From a checkpoint of a small transformer trained on Wikipedia.
Size: 8 layers, width 576, MLP 2304 tanh GELU, vocabulary 32768, 46.3M parameters.
Each number is 128 + 24 x the weight over its row's rms, rounded and kept within 0 to 255. Layers, rows and columns count from 0. Numbers have three digits each. The size before them is the row's rms in percent of the matrix's.

# up: layer 3 MLP up, 2304x576, rms 0.0216, rows 1621-1652, columns 480-575
# down: layer 3 MLP down (transposed), 2304x576, rms 0.0117, rows 1621-1652, columns 480-575
up1621 063:129136106077147106187110125101099095151129138148126171142098089156140130119188110148146168140120136131138097122102139106156181115129130129089156102129119077123081153128110082151130133139146084140101173122108194118126109162168139135169162135144176134145158153136117130097161117109154136085
down1621 062:144116119155102125097115135128114146139124111128126155115124146128134139124114124076133104135161147154128137125104108142111103081097128096213133138122135207136150082124138140103138135114137155102123063129144118126128150110102157156136121158126119118098113087142095095167111122158137166181
up1622 103:157152134147145077173123130133127152120155142101172128071139114127071124146099157069134140122130115139169156120103140140091156110118116161095128154139124140126117138108174151106068153151135142126153113120159114074113106128116162137139142162117102161207099100109126142145165153086096168117
down1622 099:128161127118062155120164108117121146123111131150116125148109118130141064107109123157140149114130155130118144137130110095093118129149122106174129091122149139127146078140131115129163123090171132115133119116123136130172126137176062129173121106172137117086192144157164140101084109204112092132
up1623 115:112127139136142079126129131157129122118103107101180159126133107119118094158110092147123133123159150145141141101128137111127120117126127143108103138159148119115180086154157097147151122111116134149145091090167133126138075140157103123120154099108150103114131139121071128149138131106127130146
down1623 102:108127105091120115145105166081104094116090151123127123137112148098133162115120151135136074127096114124142088157102099120109127128135157089136101132157128119108090195067115174140139149116197099089078097142113153187150126122131155126111130147130113164162100108099125148141149192149144119141
up1624 059:141132139147117125110134109110157081137160122119128161095104141115105148131150084126137133155119123132138132126145167129125137137154130096127137148124141154121146111112124161105091118159128112135161087132144145151122103139161108148114116127123145126168130119175123122126108155134168129152
down1624 054:141135134114133073134151129120103093161175125115116137145122108151130142122099138139103131173143121100088100107143162128109146158154111123133094152107114085102128124162148123105109124126180156157130142135117117124108137165145144129104101130107107145112116111063149145148118129160131115126
up1625 120:122136128142142125082135127145141120121108078110114131104106120085168104120129126153116111127158147132148104149136117146120142152118117126164200154166159220131122152148124138111119086172092143117116174146115125086158106097129162097172130130132117108133129114143119125103143115104108186138
down1625 121:116144172132112184152107187116138140154054122095156108126144157152127156125138112105170175144130109105159104114138157124110134142154123129135102125137106128094151119104140062111179108107117154111145106155138115102094137120169088141074135163103090153153101165127144121152130156141160120089
up1626 076:127147148121133159152153138120088130078130141126084153174136104153112133142147137140145090163149128151130097120110168095141099124140146172125128126156139169153112159127136142102144156112126142165127111181142146137099080150121076118160105115120076095156153159154143121144160127129135143118
down1626 069:152123098135107165089103095171137166112075119124114131105144100107169099112138150111126159140112140125136165110106134169153187144124161100154146096094145129130142128129108127143126090151127095116145130104186143090133140149126152138125127128143083137105133136125137147097075145130086121130
up1627 062:136112131143115157137144129138172089139134148149147131182095137130108169104165108145117168112102160136122129144159137109158111157133144105127124135104146092138082116146120101155115136127144159117144140161057092100146098113121123136095124150128109143101130160104146157107081087165137147140
down1627 056:132133157102090154186137108146160138103106155121130103078139123137161087103128120113145102176150127131128145162098105166107098093112064160129167103144122135154146118098163120095159117139142095097139118114108143163100128150107164166123120117132128147153132106122092119146161126159081114158
up1628 078:096098143128144110164118139148136158124056133151147141151137125159139149146148199130092113150165120175146163115144111083120121163100162107114126164127122087162125068105135161143132158148100149147104136158167074131116095142133139174135075087121159109140115152108112159155123134126152181167
down1628 073:144122129128126165137139097097143086139088184103143146112146113125142149110116119136139146126111124128131124138120162154118116126136119143112126123094130166159120127113130089120104113137106135124129114132083107155117139159119102127125147119154139153099135141166141158089125135116084125131
up1629 059:162132149167085097138127142162129133168112153145137106067172151138155165178073134137136109117146134127120131117148120149186109142073138156171115109117117156129131118140146096135116163137120124116083111127133172149042174159143124056153120100103132106157111152150141133161154129111147132091
down1629 056:104152131119106144112148144127133155136080120131114101093101108089145068100106161111116192107104144158118124137122138141093167098142101136111157122122139106086147097121078119134134189104116126135114135146134120145163157132105095122133129136107100129120109133131146141097133106160125147136
up1630 057:113142136119105146121157108133171171130145112085126117143132154075090102109105159146166140152127145074142102129120094102131127151101132093143105132101106120125132124082134205124127098127138123120121149124155132124135107128088112159122096124139128117130138108140103183152085151110122143132
down1630 047:106117135138122097117129172125105131143135103114095127116123157140126153153105113147100124131107097104101158119166164150155140158166133146119114147133099092131124136093147077093129093147096140151148126113129140114079144147124154116138124127128102161091139143104147121136146148144142143112
up1631 092:152147121154151106108153141119165115126132160095121159116145133105122109063178141125103085130137148114119135142133118124121147119107110115092139122131161109072114149146204153126116135127173105082141119166146135121150114133068147152117133106110118113202116136081105155100133126160140120096
down1631 098:109123136137102134127113090137145155117094091115146110166063129155145113154121146146136112114128160133102114160088096115135115152144120160195115143145073122136135118131075134111128146151113160161144096075095115110144129151187120109166131176156174150122151118195128096114082115102110173172
up1632 072:093115159153123129152112136132085109104170135113144156112095121141147117133119097090124156125125143162116117117099126072162109106115122104133108151125159123169154122096106096070176115112145122132121127148099067137148128175125128169125124131117088126157127115153164113164157141138150125142
down1632 068:176125150121127111115161157132157155134084171127117108137083115120124131152113136087156122150136113111168144112151080127161140118140123146158142091146120115119120114186132149149135138122102111110145156105144147093136118144140167121126119133146150102124145114127074141105083092098107114112
up1633 056:127093138152123150113111108129134136110137131089110127126145110106154123141118130088127152086140165161097127134128120119104133119122157112151088127151152120177130132127093137101092113126095147133122108130106141154178146145143128120150097106130121119118095110101112175140123170137116162103
down1633 048:124122118152155100132135154161126110157087143115108175154084156158117124106115105118096155127120103118091165123135134119140136159098137156089178116109093102104149144148095076120145116105132158165104123147085105112123132144123183143133130150116133119082146156088122153141139080121114149172
up1634 120:142143085129112103122146093105122162106122139122164097114141130103146142113086135104136100093160116158158128148130085132122144123128112115110148145095128119127126142151140127110092153202130123113153118135138140116125153142044156122107129157126175144143179136106134106101082080160160157175
down1634 115:144116133157163145128120164136108147213064134121113116155123137172112127126116097150111136149141132129118128115123149118093169146108080133114099120123143143131152134123144142128158087074110158121132138137099112089111121088123109133145143140141091137108112137137101128133162126126090122116
up1635 124:128144163155126127167124134141123136113115140085126092084159157098142105122116135119128138180107107108127114075139091107136123126091085109107094152144111128141111130142164148140155144160112131134152155167121100109122132123103167167139136083095166109157113093114169156087177150126156138119
down1635 112:135094096139139155150171080167132121129082111123140126149119157148155137146158114137142115143126073143135136181152147118136099155171174122128088139112130078106129135118105113169155142068147135141093104115114140119094161115173067111117115147130153100118128137157138126111118183129123099130
up1636 085:114099111145110100116107119124086118164133125107096144124089102156079103162098125207136153095115155152135116106151125100113101139072124140132135133136102106151125138123146121089087149116094119176122135114173123130110192116098107150121119140103121140172149120127133113142110131069125107112
down1636 080:127129151132097165147123136122119125135099145146129160109150149130159138105131158101121134137120097121095125173170150115127136149134099145134103094134125116096127166102115096137174130183109092065124122130107132152146110097115151116169166133170112131156143139151146158138156124161150153139
up1637 063:150099133134121108123120146146163106115129122122145152150111111101155151111117145080082103164115127136148114150144126109143154138147103135101155133151162135157170125083082121138119064095149125096150147124130158116096137169126095149186122110133154099138119140136121143131119143119139156170
down1637 058:146137163130109141156156108138132169100109069107143095123146114159156147133136156159157137150146110111103130125109119154097113160102152126171094158128112107127127149151137071089135152129145114144159137100151137114110130132098116142151102112132128145112146129104143167164137118121106139108
up1638 069:134134119136117117130137136146083127107105108118127158110085141109127135126152130084048126103125111125114113132114165115094133117133119165123121127111089140125146134118122131138150148119111132175127118148117101156133139130178167125114118194084144129139101113146113127139125146126110189148
down1638 066:137145133124159121143138090088132101149102167148139105132147124154132130112093174119138142146129132113122117116119121159141107148103119151151126117126143144071139074172099104143113138122151135134134122111139124145102088123086107147140108084095119129106169112145102152130124107131121097124
up1639 061:112154147172130147128154098182138097147165106093131129116102128077126132138078131121168137152142118129149130134100169095117103163092138136093113125130132130141133101135110123145136122124115151130123129117096090156113085102103108133116151116121115111129159115160144112116150083111140176121
down1639 054:159155133094098107127094133106123113093077174153118156121123119150129119124130141128096163095127125149102140108132054145110154138112090075152137089130131146165114141154131115118146106140148106151118097118086126126125110126100126166106149128144158187102110155097153145114120135116102127128
up1640 069:069108124111111144159148152098118072119144149119109108152149110172166142101146154131095122067152117161111141163116130101137128140140099102140133122100144120130135137105093134135132144120147125122114098108131143108127114101117076159140141090151177120132144131138135122107141158148130112130
down1640 066:135160135166129113119143119180138160149115135157118115082135103146124131146147139100170115161090105163128144140100118145123125125112149151114129127132126133127080112140132132141133116151125133093140135154103129149110128137097139127153102114162080133115080140127132126121142118113131113167
up1641 073:118107134090091149165140141148188094129126124153118116124136145097125122120110113133122111096156142125100129146132128127172116154145136113158094136115118126148082135145097087115080126132130150119140183157114135127134107190121126118144153120067078151124143131150159146113132106143137115133
down1641 066:159114144164078114150127098117139098090127114121139168139118124127140148170130170078138148141158109165162152154130072148139128116123102122115084123126113129157136138103165128137141089148100091145105112145152105135108146121153107165116102098162185156183107084063111108104117125136159115137
up1642 066:129121155120092148117099139131100123134132183154101097070091115136150076128114093110148140112166086104155145149171130074165157154159131140103142131131101143107070172131117152098136150134108109115167148162141140138113135141134122113133126166120093126128167113152088132132126114140091135100
down1642 060:072124139127122101118189150106104136128092131085142101112121126147150118143134116099142112138079143098120129106088118149140137110177130146115115097141104158114180078115125106122122157102147132133143126099122148123153100149121115129139101149150140146134126162100106128127095120140115183132
up1643 102:141096121148109146149132141132126175088127114142157144136091121122127155133110095163155077126137143102164107183124135139129133159098113125146100182087147176125106105107142135108143135122097085087138115165091097076146089136118168123115135089141093142139123132153125116116110150129136171172
down1643 099:137128159158162103095085147105126136120132137120134094176130162162119076138118151124124125172140127112148122146102105158155146161149129111098128143151076154118151107117131156157120085103137094167141148107198137120099166154138134144136114146121117143089129090122122126158156074156123052120
up1644 137:110125168130141124169111120102133110120137130132130098133133122126118168124133097119134161132111137100156116170109098089169141140157120152150136121115137123126149095141138159087110160172147143120083173136142176112080091076123172136148141126109147125114111111134116112087134117084135143134
down1644 146:126132148108171102125124112185148118094178126167132163141114127133130101136108126126079140140150116144137144148092147155135095133104135136133118111117105118205104082124093099098111119127111143110130183120125146142141132172179109131110118137147143143102146151116137134150154124120152131141
up1645 144:109097111136138097118152113143128128147132114106139094151117112090100089184107143135142120176139114132162165168144122109121109171124102121123132156143171144136122120118112112104157149117167143157114152123208133126121126114156134139131121136078172128150114144158110156094131094123128142165
down1645 152:114144145125182145142140068144136132101167092114174121132140109140101144128135176113108085082085125142152108131103121113154063121164138131112109097158146075092089131140124125134148151151147111107075151101117131147134128139104160132141118155127128152121142120110110099141156136126114103138
up1646 066:151102100154102149140091123162136138124124159112107118111178119174119123146097133121148117095137076134118148142160162137137101178176080105118132099113145158146109137163081122160094151139081093138152119136105125131131093131079139103147097136103153113136146137122136143128138101180104134135
down1646 062:122133145152161144130170139126125138123134147141165123110103103136151128140152147099134177144138138109161100139098106126115124098098102156125158084132158130145115135104155095111160100132144142104127123072127080121112142097097156132134103105145122158102141162087161133095137113152138101149
up1647 066:121112123126110126161162129176104115132109123134148142143151121151126140115107136057091071170116082133119128068138123140105133149098097125136127153119133128114141124144138139111171109172102133120105110132143115119144115123139170169151122105110072124129155121135094152094112105134093127119
down1647 056:144109140137167128103110162087154134120157129160115113134107114109113106119151139184133132131101139114135164107091115142161088095160154078105117086148155145140133124118101102120106173122150136153150095148147107114140116108138104115118138151130120121094099099118134111111118154127141148121
up1648 114:126131106165138113145185148153162159132112170101097109189131140141120137102143096174140116118153133108051101121126132154136149141145128152128073135164143143119109112137114163136138113127125145105124182148123145090111107095105135115139143144159127163132126090108129140096106117126144172133
down1648 092:147125109147153103089133146113110127116168127106116116102154074116171124132091127159088140123112160136118142151117078150138102130110121094123180091139174113152096117069118112106097144093148148137157103140118130127106142144117145157115145155093096076126125118133130152194156154088138113107
up1649 122:120145079134148130147133115117108087153117113106101136132149169116150130166071151124104106130124115137148105116123087138122139169136121149099068111150187138088136133128149134123189147095125133123125132151142098090127109091142118142111111135118106138098124177160121199122104124107143149114
down1649 130:136145098128140142158120151107154158112149095124122098097146089122164135143133128110107116135157121133118147126137123157107154116131160105130149145096141145112137145143110130127150150120114164117179135071117145143103153112123114126111135139120144137151123153099168109166185134113142087149
up1650 076:146164113134163138149155114129097110191087156123138146143130130100136130115150162134117133128135130101146100161120123110160131120129114123108133170133098133188142099143086133137125128121114105116111160108143148118131127121168099123115116148113150116089111110095089142118176150131119089090
down1650 065:098141130112090126135097116137091161150057108121132107118152118134116118098090145123134138136115133160131111139085187124110133140111148112170092130090151143096127157130095127125132142124143128154132150143111112150164102124104154141129134127148118142132128144136139145096099098089134149139
up1651 156:120100102139130103129101160158152132130124117124110135121167131093147091125131120122132101139111160112127123159129169140118116132138104162151200177111154126096110121133140129127132132123073123109113132149173096125123098154141181126160090063103106105122146146147143175088094120132153177100
down1651 162:117131130175115112121169106138086154105088098153113132101144117117128136094115150136135107139107094167140165117139138145127124121170129150151117116124163117106076147140110167128091109097128122105104097144126118133160121099137130129139144129158175111142172153152161110158141120171155175138
up1652 065:145146131150089123147142129165121095067108175137079072150092094116148129127143176121158144125164131187169151139106160116134112108115096131144111104078100102149143108135144089148102121135100095111090140144140122112094108123095153130105163126122121129180148142129138123145157155110139146119
down1652 063:144133097107094170141125164111084119126131138094147126114154148129104136159121144115141113123093172142131130116192093131114140122125143122113127111104136165071115130122121131108143132131126134189145118150159129168115150162127127128131137126137131115110094126143141127113108119164108129114